config.toml
n_kv_head = 3
vocab_size = 4713
attn_scale = 0.177
extras = ["capped logits"]
init = "uniform"
init_std_down = 0.0
optimizer = "adamw"
beta1 = 0.9
weight_decay = 0.068
lr_head = 0.00924
warmup_steps = 542
decay_fraction = 1.0
decay_shape = "sqrt"
seq_len = 128
steps = 9565
Each number is 128 + 32 x the weight over the matrix's rms, rounded and kept within 0 to 255. Layers, rows and columns count from 0. Numbers have three digits each.

# up: layer 3 MLP up, 384x96, rms 0.0816, rows 320-341, columns 0-95
# down: layer 3 MLP down (transposed), 384x96, rms 0.0739, rows 320-340, columns 0-95
# gate: layer 3 MLP gate, 384x96, rms 0.0884, rows 321-341, columns 0-95
up320:162132105106157108092161117195094149161136086078124092152120102128106115106095094078098122120088090149145108102156166167128129142127118158108093140102140139090143166152164101117138126091174135149148093151170109133106142055195088052127203142091152144097113150102111114111114105146134137155
down320:079133122138094139119137114119113172111116152088140063154083162102121061121064126124113107121093107119107166091197215142173116116149164095104116057142096151084161098113119139137134136136089141157147122113135130154140103132083150143168129150141120162107142097142143163173175161147130135161
gate321:074067159107102130113183132178105110117129135161106087123123131115092170112058087136058131125125138188185136129123137144109146080152079141139091183174139122094150087119089090143118150167118135130157099022105147200129118129091111156131165121127120101108170191136194152142135114081106163107
up321:060105117164114145071125110172109093105111097070181095152152120145159087128162118127119128188077154188100077133144148070138167141092148146164057146124141128092094107135145101155106115173152098149097120143138188090111106108125139082108186196151117097103146155184067139232172111131138108153
down321:142151144110163099115055158141123098091130132133132169165094140186118114102066129100124083165145143140091164168125111098109134118151194107078134170181133096133093107111136067131120148128142138098080092118151183151142184103183126092138151165000125092144099140107153050087207151148136153164
gate322:067096086180190150133189107162093117154076117142147070110101164138106155157085086156108100105149084162137164137130152126152179153131138122126079165121093159143133143128165114174152084106083111095117170094161139152141153121108115152145075126148098078114086131133118134141148110111154144152
up322:112111083149137112131116087095188129167160139183082173180129083197145151162105087141115158144153171151128107142141099149137113159155117125125176096164151075137099148086145149137120114172163118056065188140127105101103092126066168121131129069142117096136138126082141106107143160161147120183
down322:103129151117114090094144150165099185143099129096160089123146144185084114159108093132149132113157060085176168140127163124136165164125153097146091112084105137113188147151121116137138123099122188110162078146136146118198126103123085199070141107063160099117154080119143101129105148146091169099
gate323:076155133129186115146166137097103134120141150177113065157132102069199110082144136119181086097093079119172134100115189203090152111149133085106121104076151116119150099115134131087132175175094178150181159126142135168067090160131182159065077098171141087113088133136105141126108147160146162118
up323:117128218166132098105175135112167155047143078112097107167141105117176098130143122083202146051126107100131086131053135123124157072205133156129103155103116116159139149130151132173144146057153073159115086118098097154098130156121077086111137193149102131137172153143158125142115150091098152101
down323:112147111112149175160122097115146155035090109117113149137157117122124126186079141119125129134140147099125134153145145111089149091142087104134145091095120061142105139108152167199111113187140130038150164095129127149100092123114205141096134128211119055106125195188069130158213132145098148131
gate324:102134200114126080097107122142157159087079104112137131111143116173073099123150126100136104178109142171159089075161161119128146120126141145157111170071100108047158136093127140088136146114173098231161145179167086139054134163145106096161128178172150116151102115094104148182180169126119134092
up324:108121128128175090160148163123157103145105118180097181077165123085154132140222101132107102128189108119182158160140133127127141148109138080110117153116162150131056077054100108110069124136121154130157165098131138139163168050090165140155104133170106114077125136182051109099162094135152179098
down324:103148125088158156092149122164100153133107071109122142145127093136092162107144168134106124099077157093154141112127125153162164133081117120129116210163106156113140093067187134070165122146141097114164168156152132122070171144070106065185128104170166116100044146106141167124151092177077194096
gate325:116082161134145140130087178135097052112108154095076077164190161105109157143115106166106162145112159091128105161137162139074145184115158070136177125128090137107130155101159166088062187117081136117101131128113074151122104127130151122134117150076146118131088137128148075139145130138166125146
up325:103087159110103099137155102083089134156116164144146096113181187114102120169134115118138122077137180129135082162082178195144115124115171092128148129148150139114147160154123140111065137090117119147098194153154113098166143132091140126145176171130086076086195083143137151121109105101114137156
down325:156178113137125080154111141151102090082156128096160116125095125159202128136114092137125161131122149100113119112108134067158161117138109090146117091120113145152124137117124102083163122071198150117112092126144128155111106137208118112080140114152160100138062211168158158106163110135146091101
gate326:179106090125134126157107088139090182138118148123157152095172097104159188144187137163065133187109141125181098101136127166094083151114133145135110059136108065138149099148062101095175109133154152132173179132090090144142151142102089088072060097148099095162105187110131128150083111119168136098
up326:071175154140170146135112094128125123124162087148070155110168118101131152182168085108097187121096102088132136163126082081125119114162179131155127097183175128152109130154126135166084147113115125117112119181089181212065158122139129125120079118150150069137065153095173114051129098095123122108
down326:132124136137117180068188162130164065150101148117094129130110101105159100145153207128150127113121135092072065145141098112204170152104134189107148195089109064142160104147162130194097153106139118087128128108170082103088099145046149151147179144060115137097163117122125160111123111095123150148
gate327:055140117126086154138091137115117157161119131176110108162164087115056182192139152166112158083119130066138140097138152099122097096112190100138123163115151093161118104128099176123087103140131106081146096108140144120157087163142152136062147134171124150137156113113183130098194145121115113194
up327:187138086184138134109113135084084110111161127120153131089166151098123120163115139105113192096145059120157097181131125153133093129094147124126121098150129115159103117112067152118182134103134130125135128171098155110152123145144106133146073089090148155066142057102161104154157103140144141156
down327:118110128115101085123157147101083121174073132070135125230155181145095141162107161111111149130137115152083093152114161113123156122135170118140111121135123114171110068123140114169121161141168181114157121120084127060168117066132101150163172104132150121137140089145092107169170154127126121093
gate328:166100136128167141145134148129105071161174134153144136108111145113152134129144096086119098145150091125141157107139143115149122065118108154088140107121132069137168156090141128143120168124113089119182136103172105163128057113110121122168076097116154137059102147102172098087147120166162105107
up328:109139159068130132132144138162132146142149148139078137122185151092158078133199091174122161121116144112175100144133121169186129134154122115096134103105100147145089144121098133069147144104177097129134109127132154106113144137113150119136108124131150158109122148097168123114094194068145091107
down328:097124164135148117137097155085100084129154139157139115094132163110107142117142064083133055154136163131134132126149150191140134185122127131161112062116117119143169070110111132112117124147108121130152140149139158156153114190126097127106090073127167129116131096096166175131112099174143157104
gate329:183136114163131145133137162125100067125159112186085146140108159150139156129144054136187103108086146154127121102177205165094080194134100161080130116143121138138166120145124135178122158059128087076094085151173116178110086118108118170165132119146072070108148143149194129067116098062108120110
up329:136109161127121135138178159150035091134076133180130117167103115175092113084105136114116167184086169137130157121144166162152146087083110166185146162097125140114133093121114079076132134115072166116109096106172132176102100124052197144133159089149148129170121065215089096096098118061130121112
down329:121165154186146065121167126103117118139121173159176102091112048146124118141131171131146150090130122128147115120160182130208185093156126139164071113116114149129140140075053094154185129101136083087099088137140150089081079097121141128107109103255088114171102148166096108136160156108151124123
gate330:150131162096117063173190074122124104150172138202164125148116127133094131128107183111131115124206082083078048104156132098114142142143090154125073111105109125188163129148120163109113108139083101136154118080137128146130138155083160192167107083104146117141147176119108146124138102154170150166
up330:136112125131072082162117142080172145164110146139110115104141164204124127127146160130127122213078130144124101139182130116137095143174109146149113093177117160120123123090183168169151100077120076119079149133122086098149111194085137095159180138121146109195118128138105151149132116148155121123
down330:194100149136146187128077134100121174088117112104094163155148114130107086142139065152140170125076105100084174170096117142139166132138159139066143145096108104143105114150159146131132135136168159113112128156086163089088137069222155132122169194147118094108131135101127145111103125078105159104
gate331:169098150049102168119150111100139125102129143129133096085115085125161160121127150139047102147107153150136131129087171093135059134109168160070122110155113143136123188109100204147136099105185144169217081128141150131134128154147125096124114033110110108127109160131153126099157120137115186141
up331:124108102144081141150153099126176154156094130137226059100135126162123142132167121097121142155154152119111124138187129082132091065188139094101088044122122078194092044089120135116146103143114080180188152100087148151156133148074062083094077141204096122183124105085108105147116153142144176081
down331:136141138211143032127068113086099157102190130117095107106108134104099117130063115189142152112129148151105164106106104116098163136161089134200184142130129214179161123174171067107094158085103116134085180101147156126178108105120107102155084129190101113164098125102094158122096182148138103124
gate332:170118136108146130122149082157134125069102157103184151088159126126173157123166130134113108147171113117131112115076205149107086104129093129088123155107091163157169191161117168115179118107099056107120119138059147142120123110085118158117128133148108089115148156148125030100104162070167144094
up332:104074140108094177092095170103170134150153145122085045148117127121124154114097106124117073155146086138125138076094108156143130130117138113138160147076180138115137162115124134199160125115121168155181162063172178096128092080100145145080170163146124129109179116121058175114124119151137141137
down332:133149157172075144115158085163193160120131125141096158114171131148179129143098153095093135112087128167056137111036097131063153082117158163148140119112137182106133142116131108123172104134184163128116148100101141149151092116184075081098153140123128157149083163124130128139149116116122119070
gate333:134080089125211123098178110156104103180119132104125124122124102165097179116128067130153131150121117129147143070152156122158061112167150189136144082141133144129120071154109100153085179061176150083133104140093164103101113174108183090166159092130164122186083143130205086086115117144129067160
up333:094136144106189150131124151138122099105195164128186155103079118090178118134134121090116142180101156121161145136108147069202111123089114121061112120071073145123095145156151187180132099149114146144050082110089126163121146132121100141183158144123161145111099117132063120157197102158067166086
down333:102127185148101200123132128117119159113020148118160103132105104134113157123169153102134047177170136103154145144124104099080153088134135115140124104156147117100114123149110084118099119109187139163133129106100147124170165152098096152044196112064153149115199119105142090136132126151221106134
gate334:175149112104122138093110066111127161182161106126206141128155138150173171141118096120154100100172104142151186117071170102108074159123100212150092107098124098130163108075074147066100110159095173132169145083197171164135043161198103182163146129106049167137081137140095101130117153109124120128
up334:081137106174178123111127117179128130140167041156077164157115130136134122101129117148130114176099173125151092141158109128125139179106077146170199133131134105103138150122160119105162187165142125069115117046161061100072135144058113141153087154155175109158180081169122108107180100117158101171
down334:147123054163109176094122093114087120129184110104142115109163117176114146109129128095130069148106122115157152074140112138112120192131165177050162152130139123133086019167117155040137182124120121178188128089176102137109094140122112152127173094128170143116138156128158172107104104141121136146
gate335:154144142079151172175112118154092155163193117109135113105112117143120089141102160161086161086112091155143162140161166093097125139138148133117135161146126133109115137132118150172145160154156062169125125106136124146111117087119104105110097078146120096161082150098142100164118152122135137162
up335:106123088172128104155175171087102105120141171148115117142133153154157110133130154162104145132146135130091109130180093100192147184183082115113071107091175107163135148097083130088125159142071138151075115134100091125106073093143175138119157131125100099137146112146105113140131105142128126135
down335:123123118084135200121128145125096134128144152107073122134150124115098062123126111098108184119127128165136097135162086109105170083124197135152082131121154128132133112146131143207146113125141161135173115150136154115144162117132114151113144113125153111126068116120137125144178116074103152071
gate336:175152082092134097082098090101088090170163113088140142146114116201172120090107168093117141096196180136112109163142122207080162139149158152111129196171135125133160140163116115118126105089104044097185161181143113139136159071047155142124088130128135146119194135180131101125109104075167154117
up336:152130115132097142140104136086149148160159133061106131168178158159191099217174121104134089164147117147032040185155101150192131096143095094068077120136148141073172159192116115083147094182149154142072126144179119106112105143115139028157155151147137152136114117158119133138084129138094135090
down336:139104163125107184142111093033153102127203190100153096110157126194128107135157067093127077153124159089113139179100119174066149092134189090083075092114103120138145175165081130139086119116119116144170149094118163206171127134142120111116084165153121103162110164104105121151158085089201176134
gate337:162128137131121080106180130129111135135125190167119142100143196078125164179180159103119171122067083160139169100151092145145118185146148127132123092153083160126129137079064142095116133155159116161131146122213158086092052087172090105135119122122097159095095121094087106140137117164112174152
up337:139130103141149138172153087162131162114106166121107068158160088117176125140100097088098076123089141126095235149138143161096152084162135122164182075074158152125096075182108167117089149141106185073155099174208091119092123104149087083166095124151119129140114189156148108099127093072140080085
down337:142162156130171079116081085071148069154180117131097125102118156143152116140129182130119193202109084102112107107111178162170155153073103068144109149102106120135109124130151163087109120132176152106082123128064165118149083123087155171140152158073155204129174061090165159115063146195163117123
gate338:109158132119155150183127149107065182155100095115090126147119124130113088108118087072123069074126095184105120145138135153116147103125233120149171138105107128124082093170113114118117107140124166141118158165113134162146158106150090133124165089139144139103101124150140103160128136129109082123
up338:169141160148131126162122042151150084099158114159147174116150132138106106158149101097123102165162112110181111088169165154153168165102100129124112040151155146159108151108140127100149104126119087123179123162104162137111126131107127139098141072132105174161125123135142116100099168146097087140
down338:125154176082109141198145118125122166077168109133158141121160125145127064102112149105132138171161123076184137074097136126118123140122055130127120167122153163085130150171200094175117081149115123116100107123148152174145099116135116113109130141083123128132134142094096072132113133190147116126
gate339:174142101106044184096053144161098112075079083127189137078175107099116089111103148186174140084205162157109179132089073078163171088190142116160126164080138094117195126128100109131137120097136163207159183125196110126085125101110130170173121116056097124109110159098163084135117149126129141108
up339:125094064123102153096149128138090124151163135145127167074131113177101106139149148175111146128133113148103064158093104166066130164143185107147119131115173103135159110091072097187159113116087124194107059125163093123174097102158104194120118086137180120137117101130154125070075148142129121118
down339:097129075057150193121162107113162114168163113109176134123137088103135129130132107102086090151150114113156058115195100123078136128106127150082091128134179136131120109061117154106152184192110130135071139107156130153132115179130154131126110153184155088085094082185206135163135180139093110140
gate340:128109116093125129166079163117129133144107110156120174096103086129120129062134139136144089110098207165163075119156158148116104134135130163128177155179158119108132091179074067173155088138095161120141114086132090129110123134077098119157183151073177119120155121139123118155211094193096180122
up340:138103167112162116200115094141083160114121098144088116102144167154151164134153148154075134187115118178162177135105075116110132096175107146149153089139098118127162121120032102109162162169162108100129148111151159139108127152094174108118163223114050114172160127102106138181149064105123092092
down340:158087124167141156161060101117051151125079140108169119120161139151153143139135182149093060123138143171158145108126058145078107083129143187142136146105126138152119061176112063142109097104163184114171134120117138177132141150097159141117074162197111189105108126128117102155148122161095097071
gate341:112129139097137110185095121175082140191147106101151077119108166152172152093113156188136118113184108118170135064205079176154148186079093085149116159150040105103156058121106126128167150094084108076107147180149070106098132098106134129218147110122067105193157174163137131104089110092100067157
up341:134070091111122109073156128084159143118080170103112077168121158158142088211104146166094163117156181133147158146055049148074121109146114097163114120136138175166144149159137172069098097187095123185134161174072148082147149169128085139178119180098135147124089060109092101096155122187109131142